Weights of a small transformer language model: capped logits, 122M tokens.
Each number is 200 + 30 x the weight over its row's rms, rounded and kept within 0 to 999. Layers, rows and columns count from 0. The size before them is the row's rms in percent of the matrix's.

# up: layer 3 MLP up, 256x96, rms 0.0886, rows 89-134, columns 0-47
# down: layer 3 MLP down (transposed), 256x96, rms 0.0837, rows 89-134, columns 0-47
# gate: layer 3 MLP gate, 256x96, rms 0.0884, rows 90-135, columns 0-47
up89,124,154,202,202,232,196,164,228,196,191,181,166,156,229,189,174,215,224,263,216,268,201,162,232,153,195,146,199,256,189,222,251,197,222,255,214,205,209,163,232,194,207,226,225,207,163,198,214,259
down89,118,160,194,242,246,166,202,250,206,200,225,168,187,231,236,184,208,150,194,234,243,198,232,211,254,174,139,209,236,172,162,204,262,156,222,217,203,203,183,219,192,242,163,176,219,234,197,166,202
gate90,098,164,191,148,172,194,180,163,180,241,174,192,173,178,230,165,218,185,225,187,240,247,261,198,205,160,220,214,161,183,222,242,169,229,230,194,249,197,172,232,221,155,182,161,222,203,184,190,177
up90,094,245,216,187,226,223,142,165,221,246,220,202,205,232,232,201,188,146,142,256,189,250,199,171,233,163,207,214,188,211,193,207,233,192,156,232,193,193,193,226,233,240,244,248,180,205,189,212,194
down90,100,168,226,245,197,278,171,246,195,178,212,166,200,210,180,163,174,199,141,205,158,219,195,132,213,219,141,206,209,176,200,200,159,239,238,205,207,209,219,227,201,202,178,170,196,191,223,199,182
gate91,098,220,197,231,176,178,227,161,189,237,166,169,166,209,212,211,217,192,204,247,197,214,179,197,216,137,185,216,184,177,243,226,136,239,225,242,204,175,227,185,148,196,189,285,208,202,160,169,231
up91,102,196,204,189,220,202,212,188,187,239,235,171,203,127,190,220,196,214,203,206,171,214,248,227,215,154,220,226,157,213,212,141,129,152,194,208,172,174,220,225,199,209,146,232,207,263,194,225,146
down91,094,204,165,177,223,161,140,184,218,240,190,168,167,194,186,168,249,242,177,159,210,181,196,229,153,269,262,188,189,232,216,225,206,189,175,177,195,183,165,177,200,246,152,209,191,192,199,225,217
gate92,086,261,198,207,181,201,203,178,189,159,170,179,189,217,191,155,180,184,227,249,189,241,181,224,175,192,237,187,250,157,205,217,205,187,214,213,159,202,223,173,173,208,146,232,137,246,200,224,194
up92,092,193,203,189,167,248,203,197,235,176,232,162,164,194,135,180,216,198,170,244,174,177,236,224,215,203,226,138,145,193,208,205,197,208,214,196,187,222,194,196,245,166,237,206,211,182,114,159,215
down92,087,139,162,178,146,201,211,173,198,205,229,257,238,176,221,244,207,200,162,174,243,182,236,199,187,164,199,227,197,242,190,155,265,180,194,160,230,185,170,221,158,218,253,221,233,183,225,172,187
gate93,095,207,193,205,248,180,218,285,199,202,214,192,256,168,198,162,148,213,210,140,186,224,202,208,247,176,177,153,162,235,147,193,254,207,217,171,153,188,208,251,244,181,188,231,183,179,195,260,210
up93,089,164,166,149,236,204,202,192,224,181,211,153,158,195,189,218,198,164,208,212,188,252,132,149,202,191,230,225,209,177,215,190,206,214,282,186,201,256,198,192,210,200,237,205,214,171,211,208,187
down93,088,214,181,230,185,218,223,180,180,229,248,212,188,171,205,197,226,202,175,212,205,187,204,195,220,219,197,200,194,194,263,189,169,245,194,159,242,158,173,224,219,178,221,142,227,203,198,219,166
gate94,106,245,217,177,243,199,115,215,157,186,231,208,129,199,209,217,225,140,183,175,220,193,183,185,182,144,210,168,187,192,160,182,206,246,212,174,218,203,208,252,166,213,199,245,210,207,205,193,207
up94,105,189,191,230,232,242,196,196,239,214,222,212,202,232,238,151,252,227,172,152,161,177,212,181,225,179,187,212,219,209,164,234,211,219,165,202,230,228,309,165,168,178,166,229,177,189,179,203,223
down94,107,174,128,232,211,211,202,204,263,207,170,213,193,204,181,135,235,160,184,224,228,234,229,158,195,172,158,249,228,208,197,255,196,213,157,191,208,243,177,184,188,171,219,190,209,176,209,227,221
gate95,105,201,191,222,173,160,149,129,213,208,189,213,212,243,217,201,204,213,225,229,222,227,222,233,193,208,104,166,165,194,158,249,196,235,189,227,200,199,218,244,230,230,216,241,207,200,234,158,188
up95,113,155,240,239,190,213,181,236,213,185,237,212,174,229,170,229,231,202,169,195,223,193,225,232,218,150,167,181,225,102,222,215,208,212,204,187,192,176,261,166,207,203,176,219,189,210,164,167,201
down95,112,206,215,197,204,215,205,253,204,211,226,183,228,228,198,257,180,203,178,211,200,155,200,218,239,164,184,166,191,229,229,196,196,192,204,212,167,161,190,174,220,252,269,205,184,225,174,179,203
gate96,099,193,207,250,197,236,218,243,183,253,199,212,229,191,147,222,188,201,161,198,163,198,220,211,178,186,138,182,131,199,191,169,226,219,211,159,163,202,181,214,180,199,179,207,143,185,155,212,208
up96,097,217,242,246,245,192,175,212,227,163,221,226,177,200,213,242,186,164,211,185,213,151,219,163,201,198,162,187,162,195,214,218,200,182,238,229,195,187,214,187,249,158,250,205,246,193,187,167,174
down96,100,160,132,213,229,214,193,215,183,241,204,176,187,233,205,147,160,210,203,219,172,234,227,213,234,212,236,177,239,199,196,187,153,211,147,158,211,166,188,191,282,193,199,163,173,213,240,134,163
gate97,094,183,167,218,168,253,214,214,217,200,203,171,192,185,172,227,155,215,265,211,167,238,211,197,206,156,181,228,142,143,200,170,167,241,243,234,164,195,201,252,192,214,213,214,187,194,197,186,215
up97,089,226,202,251,164,229,194,211,177,239,206,201,201,202,196,163,214,174,176,193,177,204,184,168,162,235,194,174,212,251,152,239,135,154,124,158,220,188,178,155,186,216,162,166,161,229,225,188,175
down97,091,206,163,199,245,219,140,178,226,232,177,232,258,180,220,263,169,221,248,240,241,217,246,216,190,201,180,130,233,205,210,128,240,224,199,265,233,217,210,178,219,173,199,213,214,143,197,219,199
gate98,101,184,162,157,151,225,181,175,186,244,172,185,219,246,205,195,178,176,202,170,157,258,146,244,222,212,210,249,176,227,161,174,169,198,252,220,212,233,191,181,236,170,136,185,166,214,220,184,256
up98,092,193,187,157,221,190,243,188,251,204,188,187,214,141,219,210,237,186,194,184,196,169,174,182,222,226,197,215,262,230,180,185,188,180,200,253,216,230,159,196,234,227,190,221,198,189,167,180,171
down98,087,170,178,232,206,201,206,230,138,204,149,162,195,217,199,178,183,201,211,236,222,223,196,226,218,210,256,171,177,187,254,215,213,155,212,217,191,241,213,170,213,156,97,162,218,181,224,263,185
gate99,102,226,206,177,175,188,169,204,253,203,203,225,181,183,182,210,213,204,226,215,243,195,156,189,171,181,213,194,205,260,195,218,189,280,168,213,211,181,188,173,173,210,221,170,202,231,170,194,213
up99,098,236,208,234,198,209,212,197,216,175,179,137,185,167,187,250,173,221,202,230,263,164,127,236,178,233,165,217,167,170,217,159,172,174,144,204,199,222,145,162,221,230,255,178,146,158,193,155,215
down99,102,198,125,174,203,201,218,217,186,202,168,206,213,208,165,228,199,194,173,237,172,250,265,200,192,226,164,214,255,250,189,178,244,226,206,204,172,196,280,168,183,208,136,260,185,255,214,205,214
gate100,094,228,193,211,220,169,227,162,226,167,167,144,200,254,161,175,167,252,202,176,216,200,221,237,245,131,140,182,191,221,232,200,207,210,212,260,194,242,216,158,203,238,193,178,223,199,155,168,121
up100,098,209,205,226,180,179,175,202,187,207,186,200,247,205,169,229,249,246,191,258,212,201,210,162,198,191,202,231,140,245,282,215,139,190,158,157,222,188,225,200,232,124,219,208,193,174,189,170,243
down100,096,203,163,212,185,172,242,208,175,165,224,157,136,249,162,194,202,227,214,177,187,175,206,217,177,187,233,201,178,217,250,185,210,181,194,238,215,154,156,206,228,207,178,211,231,190,206,224,173
gate101,104,199,210,183,186,223,193,208,177,189,223,228,237,169,239,193,150,184,185,228,211,167,190,248,167,186,184,191,213,245,137,189,164,212,235,172,191,146,196,180,160,241,196,191,174,164,188,219,171
up101,103,161,166,171,208,212,229,227,210,194,248,200,208,192,262,210,189,166,243,234,174,240,185,214,211,294,250,149,171,158,154,228,184,201,216,166,187,242,213,163,120,236,194,199,213,173,192,175,215
down101,102,189,214,224,192,170,204,179,218,207,205,193,142,200,274,183,206,204,201,213,184,205,163,229,197,208,152,179,211,202,200,214,230,173,229,186,264,213,171,182,233,154,216,223,239,176,207,186,218
gate102,103,228,191,207,247,219,165,219,197,232,183,153,259,192,203,211,165,222,179,143,169,197,205,192,157,177,161,151,227,216,252,158,240,254,193,226,214,162,185,222,203,223,195,257,155,206,145,205,176
up102,105,155,253,198,225,184,188,260,181,161,229,239,187,221,182,185,181,242,217,189,206,133,173,219,233,183,225,214,188,181,225,221,217,193,189,206,166,248,184,209,199,149,203,210,224,163,165,223,224
down102,102,173,196,198,204,175,197,157,226,209,193,217,242,262,169,204,181,123,177,166,176,211,186,135,157,170,267,220,157,215,163,166,256,210,240,147,192,169,221,173,215,205,183,158,196,204,195,161,239
gate103,098,217,177,249,153,213,190,182,226,239,163,216,143,180,172,222,207,167,245,219,206,207,202,207,232,185,241,219,177,217,176,241,178,160,216,194,202,207,209,196,145,181,230,255,222,163,129,195,192
up103,099,179,186,166,210,172,107,195,199,225,221,164,183,228,200,203,229,188,190,174,207,221,130,194,171,206,211,257,245,154,175,180,163,192,206,218,196,230,185,193,219,159,198,243,173,200,182,232,230
down103,099,187,272,201,224,258,149,156,204,205,209,202,207,201,226,262,188,168,226,195,143,171,164,236,264,201,191,161,167,215,194,181,236,227,197,237,228,184,185,175,203,167,197,171,233,210,236,186,146
gate104,099,216,168,235,225,185,226,236,212,207,217,213,136,141,157,198,165,146,226,209,189,223,252,146,195,186,267,194,191,142,240,195,182,224,192,207,208,252,199,258,223,171,180,201,223,194,203,214,171
up104,091,187,183,208,268,210,247,241,226,235,177,219,163,170,193,192,162,196,192,161,152,239,165,196,227,183,219,206,203,177,206,230,205,159,168,177,141,280,258,213,180,209,226,217,208,187,261,190,188
down104,095,229,208,205,148,184,206,163,223,210,232,179,170,164,204,211,240,191,264,224,224,130,166,244,157,233,176,222,184,193,201,207,231,188,208,208,225,148,159,195,163,179,163,233,222,182,223,196,147
gate105,096,132,204,146,235,200,213,193,186,189,163,169,160,252,184,194,153,199,261,220,239,195,178,196,186,240,206,232,197,185,187,202,134,222,231,176,145,129,210,171,185,238,181,189,184,185,204,178,159
up105,099,193,129,168,202,212,235,139,195,182,191,232,196,189,200,179,249,207,229,195,211,231,198,269,222,244,232,132,198,191,230,211,183,137,181,244,210,219,169,230,206,163,180,217,174,214,189,188,273
down105,097,189,189,248,185,156,174,182,149,216,261,197,232,183,221,231,213,160,190,177,235,218,205,235,244,127,225,218,180,229,242,143,205,216,186,155,233,236,175,202,200,152,172,190,231,196,238,171,227
gate106,109,199,178,225,203,155,199,216,169,191,121,207,185,134,250,249,140,209,223,252,194,233,151,207,161,161,173,233,188,266,208,227,220,220,184,190,231,188,188,173,177,224,217,215,200,240,202,195,199
up106,101,156,196,221,272,181,205,183,175,202,195,165,156,218,152,160,198,214,212,233,209,168,202,201,165,179,176,199,171,230,252,211,247,292,154,180,196,254,200,206,213,213,171,205,170,204,203,224,223
down106,104,200,213,218,231,252,213,195,186,219,198,218,189,215,207,172,268,198,247,184,188,206,185,250,203,190,237,204,149,172,215,162,234,175,198,194,153,180,212,218,198,186,183,187,227,161,250,176,227
gate107,095,210,204,187,180,184,202,218,198,228,191,187,227,212,203,216,155,151,231,275,184,218,156,200,200,272,181,184,218,173,198,178,203,260,159,240,170,215,162,175,197,176,187,283,164,194,202,198,159
up107,100,209,218,187,201,184,211,181,145,187,206,216,214,167,185,213,263,251,217,166,208,237,207,188,229,163,178,184,154,260,202,239,209,181,241,184,224,181,227,194,218,217,218,216,225,227,183,220,204
down107,103,260,208,207,222,184,207,193,217,217,164,166,149,184,223,217,201,253,189,251,178,188,208,125,130,174,135,170,165,166,180,193,180,165,225,231,265,223,209,197,211,162,164,158,165,203,248,213,164
gate108,101,203,221,178,246,172,242,185,135,237,182,211,165,241,193,153,183,155,220,201,228,201,145,200,227,183,174,198,155,122,210,146,180,177,237,183,188,225,236,196,211,169,198,242,160,202,204,218,141
up108,092,152,212,195,221,202,197,205,205,199,220,248,240,200,191,227,213,231,209,192,216,183,237,234,264,230,166,199,217,170,199,214,207,219,229,219,204,251,158,214,166,247,233,220,139,198,199,164,177
down108,095,230,192,140,174,194,203,215,187,241,152,221,195,249,215,162,226,195,202,207,215,265,169,173,219,182,174,175,160,199,255,186,169,175,190,189,208,233,214,246,185,237,185,210,154,209,221,198,216
gate109,110,199,239,220,138,173,266,207,204,256,194,182,248,182,220,211,185,213,170,248,218,190,221,233,222,157,189,212,175,233,235,199,177,175,195,218,209,221,180,239,174,221,210,212,191,181,212,165,252
up109,100,181,146,224,174,196,221,249,193,218,236,226,196,200,219,213,140,234,254,154,192,234,246,177,239,218,197,200,181,198,166,232,157,256,225,238,130,189,157,211,211,195,174,202,245,139,228,200,229
down109,105,156,176,224,224,190,257,191,210,181,237,188,213,194,221,222,193,182,228,254,244,208,189,196,247,176,135,202,190,216,248,224,198,188,225,255,188,191,231,145,202,230,234,246,251,197,252,167,172
gate110,109,138,155,200,248,243,185,215,186,153,189,193,239,184,163,183,137,247,199,186,166,182,209,180,198,209,186,185,194,235,183,156,215,198,194,204,182,232,213,189,242,147,229,176,217,223,248,200,172
up110,103,213,189,152,191,197,224,256,159,198,161,231,226,197,202,222,181,176,234,195,153,261,214,224,260,230,223,219,224,194,192,230,213,197,200,203,201,256,166,208,166,246,213,242,195,156,165,187,183
down110,105,178,175,193,206,179,205,192,208,187,192,171,240,223,162,173,177,242,198,170,220,180,181,214,186,147,179,178,251,185,166,224,195,243,203,198,151,199,176,186,201,193,210,143,190,195,132,205,158
gate111,098,192,140,204,174,197,212,147,246,178,229,158,224,209,181,211,243,210,188,223,160,229,193,230,193,198,167,246,205,186,200,207,205,211,192,168,226,211,213,158,150,159,231,228,157,217,176,183,214
up111,096,160,164,186,180,225,220,193,232,188,224,207,271,196,218,195,228,211,234,260,234,205,173,199,228,227,209,212,201,148,201,158,252,204,230,210,188,214,245,220,214,147,175,247,131,200,219,144,141
down111,096,189,194,169,279,212,215,227,171,217,142,162,161,211,246,188,226,221,221,208,218,151,229,201,236,232,201,95,171,225,227,200,188,193,198,233,187,207,181,195,168,231,180,151,199,221,174,204,233
gate112,098,190,279,163,174,159,217,201,182,156,172,232,210,185,216,200,211,209,218,179,211,184,208,220,188,205,198,217,220,237,235,166,215,190,125,216,246,181,200,195,192,199,180,195,199,175,186,195,157
up112,095,214,185,209,190,231,188,239,175,203,189,217,205,234,173,183,215,176,241,201,165,131,240,189,270,254,201,229,212,223,227,198,241,203,176,179,197,111,205,183,208,192,168,204,210,183,181,205,221
down112,098,182,210,241,260,180,188,207,234,189,143,174,162,217,218,170,196,234,207,189,165,229,232,189,196,159,251,207,153,220,216,214,169,208,184,211,203,140,211,250,212,174,255,186,199,252,217,245,185
gate113,099,225,206,201,225,173,185,194,170,224,199,208,125,181,185,210,139,173,226,180,173,209,189,233,229,165,231,248,238,183,175,142,150,145,197,187,222,196,233,241,185,179,160,174,155,177,168,186,284
up113,096,222,202,196,208,205,193,274,156,248,171,194,221,218,227,190,179,126,236,198,233,186,204,192,178,245,232,239,228,153,179,224,191,189,276,201,231,202,159,262,229,245,170,233,197,197,193,232,213
down113,097,224,177,189,145,211,197,161,264,146,244,160,165,175,150,232,184,232,168,204,166,191,245,164,248,139,213,212,216,212,209,210,226,244,172,198,185,167,181,208,204,165,182,205,213,217,179,215,213
gate114,095,189,213,223,236,144,221,168,186,184,205,185,155,193,195,167,169,184,222,186,186,230,217,177,215,140,205,220,245,217,168,240,170,180,158,242,229,211,188,153,166,192,182,201,226,224,172,240,206
up114,102,239,223,187,239,198,210,157,189,157,196,203,240,183,168,216,176,163,247,182,266,157,280,194,185,190,184,189,213,251,220,139,192,162,167,185,183,221,185,170,206,210,205,184,159,159,190,168,201
down114,102,171,211,242,193,233,195,217,182,165,178,156,208,236,213,187,220,162,181,204,177,142,238,231,155,227,215,212,162,193,240,205,234,216,177,194,196,228,197,215,159,178,91,239,153,177,192,201,167
gate115,099,221,203,176,211,216,196,142,220,200,204,209,188,201,182,169,212,244,181,203,234,188,204,215,203,177,173,211,117,209,257,193,188,258,221,165,197,150,220,234,248,157,243,205,186,216,195,221,215
up115,096,187,206,226,217,213,208,200,211,204,241,151,180,257,221,214,183,195,222,182,197,190,192,213,205,189,218,298,186,209,175,167,148,213,205,221,193,226,201,250,201,174,200,184,217,228,178,183,221
down115,102,198,190,230,245,161,195,222,185,161,136,232,208,219,192,203,204,183,176,180,168,217,195,260,158,255,225,185,224,216,166,160,196,210,191,189,214,212,204,175,213,228,184,214,229,249,168,161,181
gate116,094,135,173,217,214,177,246,254,157,175,108,204,248,231,152,159,209,261,168,176,217,220,232,191,215,177,181,191,149,227,243,155,178,204,191,195,218,184,203,164,202,166,207,226,195,149,180,142,180
up116,099,199,157,163,168,197,202,158,216,259,241,206,142,250,150,174,205,202,160,268,148,167,142,207,213,207,223,273,225,214,203,176,193,222,128,231,198,216,241,197,170,184,195,197,200,203,214,188,175
down116,099,257,182,180,192,185,177,182,234,207,277,241,211,105,200,251,226,194,206,181,195,158,200,218,196,228,196,245,179,214,235,194,240,166,222,191,215,210,202,212,173,175,221,178,197,215,201,179,154
gate117,090,211,187,172,198,215,186,200,189,268,246,182,259,247,185,158,186,193,209,240,208,205,192,222,205,157,163,232,115,176,227,122,190,224,193,239,177,168,196,205,231,210,153,178,201,190,190,209,192
up117,088,213,191,243,240,195,226,171,197,181,237,189,194,205,244,252,216,182,238,198,215,179,190,192,241,217,223,172,221,236,206,154,219,183,212,160,194,279,243,164,213,174,286,213,226,220,250,198,162
down117,086,189,177,177,145,192,192,171,248,181,192,235,202,261,142,214,132,166,225,178,179,179,141,221,184,185,195,260,200,203,168,218,210,183,166,188,264,219,155,189,234,209,229,190,234,210,170,183,236
gate118,100,192,211,196,183,224,236,257,264,208,205,167,192,166,177,171,244,143,183,168,210,201,195,185,249,210,222,197,230,169,187,205,174,171,238,197,209,201,194,199,217,216,247,239,123,233,233,190,187
up118,099,166,192,179,259,214,251,202,230,243,230,149,225,219,186,164,235,162,195,188,167,206,161,237,203,192,215,188,208,177,156,176,152,252,192,196,242,193,203,202,240,159,163,175,137,257,215,195,225
down118,093,188,197,171,174,172,239,184,126,157,199,210,197,241,227,193,160,230,219,204,249,240,144,185,176,223,192,206,163,255,253,200,191,216,144,244,192,201,225,172,183,217,223,164,184,239,233,204,180
gate119,097,236,193,189,173,193,230,170,138,229,218,169,187,189,248,153,183,257,192,184,203,211,220,133,231,186,166,183,222,241,232,217,174,216,243,180,187,166,183,197,178,147,204,214,247,234,136,224,251
up119,108,143,234,179,227,220,161,169,234,198,163,206,229,196,250,198,179,169,266,170,220,198,249,223,164,177,187,185,171,188,195,182,210,190,185,209,184,154,180,150,159,168,149,147,224,200,214,174,203
down119,114,189,230,202,200,207,194,216,226,225,201,233,239,208,184,189,262,222,217,205,225,168,222,176,178,147,240,243,160,217,167,218,201,242,150,235,197,178,197,183,244,167,226,217,200,156,227,221,269
gate120,106,163,199,250,242,174,194,211,196,194,182,181,181,176,214,277,176,193,196,174,216,212,214,202,207,204,166,204,199,184,188,176,142,182,242,221,218,209,207,176,188,192,254,184,238,151,217,229,200
up120,100,214,164,191,257,166,254,165,200,211,171,223,209,171,244,210,221,235,182,210,195,194,212,153,164,185,184,218,176,195,258,177,199,204,216,261,276,242,246,228,266,219,162,201,182,254,215,237,230
down120,100,201,228,218,210,227,208,177,242,200,174,203,182,166,191,242,252,159,240,228,182,167,231,232,224,226,218,205,166,184,224,210,171,309,173,199,232,210,180,195,224,226,246,198,248,177,193,100,226
gate121,099,199,166,235,181,204,179,185,183,241,178,250,218,239,180,225,174,258,223,254,191,165,235,214,195,159,175,234,214,131,184,213,183,221,201,232,200,202,233,258,207,195,179,227,195,195,232,195,232
up121,099,151,202,180,205,207,230,196,216,219,175,212,194,182,240,219,205,257,246,223,212,174,165,280,208,145,228,212,182,199,210,151,209,201,208,221,218,234,181,181,149,155,177,197,145,225,205,190,232
down121,100,258,211,185,217,176,234,212,224,209,262,166,179,262,204,242,208,227,168,184,203,226,198,188,226,215,208,148,186,268,161,156,219,231,220,217,169,222,160,226,205,227,231,202,248,224,224,203,182
gate122,096,236,238,185,177,193,173,212,171,162,137,205,241,157,179,197,199,221,221,160,152,225,212,211,276,193,156,193,181,213,186,246,218,178,178,189,193,220,214,209,170,207,209,214,228,236,184,220,202
up122,102,220,178,140,179,239,253,226,131,163,204,168,245,206,211,184,165,250,219,216,198,222,221,234,168,200,182,224,198,185,204,149,217,168,237,260,184,172,191,196,194,184,205,187,193,249,189,162,191
down122,097,143,243,222,166,191,191,212,174,244,235,183,180,232,192,230,219,216,241,216,229,150,201,220,161,146,250,227,241,219,216,197,174,220,139,192,252,194,193,236,257,242,204,128,203,181,220,154,230
gate123,111,221,148,239,211,170,251,168,237,242,201,178,187,216,227,157,170,225,191,165,199,206,183,185,210,168,181,173,167,223,179,176,121,201,165,230,211,220,259,240,200,163,173,207,180,207,207,223,204
up123,097,243,233,193,145,187,207,177,200,190,208,168,165,167,178,221,193,137,186,175,187,199,225,151,161,144,192,192,236,213,147,212,233,218,226,199,233,199,207,181,200,210,202,206,183,217,222,219,237
down123,099,194,182,202,164,174,256,183,188,220,179,159,194,231,259,151,169,204,156,131,225,243,160,177,201,193,207,140,187,142,221,227,155,200,234,198,197,237,209,215,208,159,178,192,218,219,186,234,202
gate124,105,274,156,186,200,146,215,211,201,225,145,159,172,162,241,146,236,176,203,149,215,229,199,202,153,175,246,153,219,203,188,157,134,205,191,181,240,218,198,203,133,152,222,244,186,214,219,184,177
up124,097,226,244,190,198,242,169,181,190,192,161,234,216,178,203,189,223,178,225,179,210,259,233,174,237,190,211,191,179,192,197,201,167,178,152,251,200,219,214,203,205,106,223,185,192,183,223,192,209
down124,097,165,256,209,180,222,188,202,194,158,219,161,243,165,182,258,206,161,168,200,168,110,231,171,236,245,219,197,222,155,162,180,196,177,209,217,229,188,242,207,199,193,210,190,196,172,150,223,182
gate125,103,243,206,204,237,190,190,238,198,220,192,246,232,183,128,235,232,251,196,226,173,176,189,216,247,223,244,235,227,195,142,220,217,199,168,172,168,230,177,184,194,217,187,160,204,144,240,194,196
up125,099,191,191,185,209,228,214,230,221,204,271,186,280,222,193,166,231,169,249,173,189,269,203,241,214,221,191,234,210,150,193,160,227,224,152,183,182,194,241,204,237,228,234,216,208,184,185,195,229
down125,101,212,237,205,208,174,169,181,199,223,158,204,229,199,234,195,241,215,261,182,239,225,153,193,184,167,175,200,141,169,279,231,217,199,165,234,240,202,256,185,215,158,224,158,169,226,190,195,169
gate126,096,235,204,221,177,209,193,218,163,211,151,157,203,209,252,179,191,223,195,181,209,263,195,255,190,192,200,248,187,239,210,190,183,180,194,258,192,189,171,207,244,175,198,220,183,201,225,203,219
up126,096,174,225,169,179,214,200,202,233,225,231,198,153,226,175,189,158,242,178,258,183,224,180,218,202,261,227,213,223,157,210,171,194,210,199,180,154,223,190,151,229,240,165,180,218,260,236,161,208
down126,099,165,164,161,206,218,264,175,185,229,169,199,189,209,172,184,214,199,215,170,174,144,224,218,203,153,179,203,188,209,189,228,233,205,206,171,226,219,213,227,191,200,151,222,202,193,211,231,175
gate127,106,230,220,217,162,153,203,161,211,199,167,135,160,220,232,195,144,209,204,217,179,207,227,175,226,223,189,173,184,203,194,253,189,147,215,163,207,159,207,173,229,151,275,225,198,185,190,174,122
up127,111,205,179,165,204,188,206,200,185,230,220,156,144,239,147,230,157,218,211,242,189,174,186,207,169,199,177,236,264,204,209,224,171,253,148,204,223,193,208,242,195,223,236,244,201,253,186,200,220
down127,107,210,206,155,220,195,196,175,233,198,241,155,207,153,260,233,190,173,244,185,235,210,247,188,165,179,194,193,225,237,200,212,203,200,199,199,262,266,205,163,155,219,231,198,175,161,212,254,190
gate128,098,231,192,189,140,164,179,215,169,234,189,194,220,149,185,164,208,223,246,200,219,217,222,120,155,236,160,218,232,214,182,206,168,226,235,187,205,200,216,207,204,255,207,217,165,195,135,172,209
up128,118,221,191,183,204,220,194,240,189,273,243,182,207,184,203,159,256,188,212,207,177,230,217,163,181,176,214,174,212,241,200,175,214,230,203,231,185,137,184,217,208,197,233,210,202,213,245,187,197
down128,119,240,215,223,194,214,165,284,201,200,244,194,178,182,189,221,284,222,175,192,165,228,221,208,161,179,231,223,190,196,216,203,162,186,201,223,245,124,214,190,197,204,204,222,183,217,183,206,233
gate129,111,242,247,227,214,193,158,174,169,213,215,221,225,184,215,240,165,218,153,199,226,185,225,192,242,208,175,260,186,192,203,198,179,208,211,174,156,173,138,219,214,233,217,175,175,175,142,251,180
up129,102,276,215,230,189,191,200,240,183,197,215,132,190,226,240,151,196,191,167,172,165,179,166,154,201,155,166,189,163,161,215,190,205,184,233,205,239,172,203,209,235,203,165,238,193,214,223,174,179
down129,109,152,149,188,234,163,220,163,219,181,178,201,206,207,232,225,161,197,157,197,191,172,201,209,255,177,192,124,187,230,194,180,188,231,167,213,180,227,227,190,231,174,140,206,202,210,159,246,163
gate130,098,200,224,227,226,217,172,239,160,239,211,219,248,192,194,157,230,193,238,239,180,175,210,191,231,170,189,174,225,173,167,230,225,203,200,139,272,219,177,169,219,237,198,184,180,177,176,243,235
up130,096,129,248,199,192,175,254,146,235,190,198,190,228,244,210,228,218,159,203,208,172,191,146,174,146,220,179,158,197,200,186,211,153,156,228,170,199,188,134,240,208,193,231,203,180,199,222,190,165
down130,099,184,253,197,208,172,226,187,202,204,202,219,235,198,197,186,205,193,221,172,207,155,228,228,190,230,178,148,207,200,177,196,225,172,189,197,195,185,133,190,217,196,211,218,257,223,171,217,187
gate131,100,169,198,191,196,210,180,203,212,187,174,167,211,176,199,127,244,240,235,206,202,240,242,194,246,203,174,234,210,204,197,204,217,215,188,124,168,159,218,224,163,252,222,188,165,156,131,187,220
up131,100,185,191,191,196,168,221,169,176,166,202,196,206,214,188,181,216,196,144,191,205,174,209,209,227,195,177,149,208,194,212,179,197,233,215,202,174,176,234,169,171,166,214,215,219,159,157,193,234
down131,106,211,172,166,265,240,178,160,187,141,249,154,218,208,152,174,178,220,212,199,159,218,213,154,214,199,224,124,196,157,177,230,186,203,165,169,170,157,195,228,168,182,215,222,205,162,227,228,179
gate132,103,216,168,192,189,227,173,188,222,209,217,234,198,183,185,184,204,213,185,213,186,170,206,198,226,214,143,160,210,261,135,230,184,172,189,234,204,173,252,234,133,204,208,255,190,200,194,209,153
up132,102,209,222,202,214,180,226,229,188,194,235,176,191,216,152,232,273,232,169,219,203,167,135,153,176,200,187,229,168,252,200,141,228,225,238,182,178,211,176,232,185,194,218,206,199,166,193,234,207
down132,103,168,241,172,207,195,168,225,149,139,187,240,226,194,181,236,225,237,208,256,159,173,235,195,276,186,253,170,157,213,184,156,198,164,185,130,172,225,183,163,166,195,152,216,184,228,232,225,191
gate133,120,203,256,212,161,187,142,228,233,245,212,228,203,193,201,183,185,216,246,203,205,199,248,151,228,200,154,189,190,154,233,263,185,216,163,211,191,111,177,194,219,222,186,250,179,183,160,174,212
up133,098,223,171,221,185,162,173,229,309,250,218,186,125,231,195,218,160,201,208,200,207,137,194,171,193,197,168,191,185,173,207,256,196,218,197,245,158,165,241,200,188,233,165,214,218,237,202,245,189
down133,097,154,223,177,256,199,184,168,173,186,221,169,197,172,199,160,193,226,206,233,185,172,174,174,256,204,243,209,226,203,208,143,208,183,177,193,154,202,159,206,183,210,212,213,222,203,173,182,205
gate134,098,217,199,188,173,196,112,228,189,208,219,181,201,162,176,169,181,202,239,156,184,149,215,209,199,145,180,209,196,189,211,153,179,224,181,208,218,172,202,174,158,246,175,171,155,146,223,191,214
up134,093,251,176,157,185,190,208,232,159,154,226,165,259,217,191,154,195,212,219,199,231,220,208,184,219,183,195,238,229,210,145,159,166,187,163,148,237,170,256,222,157,236,206,160,198,177,256,192,257
down134,096,144,190,212,236,179,207,203,257,199,163,246,184,165,211,234,200,194,174,280,165,207,209,185,241,182,213,171,236,163,200,220,232,205,171,181,178,172,151,199,248,230,203,233,181,187,209,237,142
gate135,108,158,179,229,176,156,200,157,184,200,194,202,172,175,158,191,161,273,234,179,173,180,218,213,192,207,179,234,176,211,210,177,175,163,198,246,207,238,198,138,225,214,209,213,201,192,243,177,193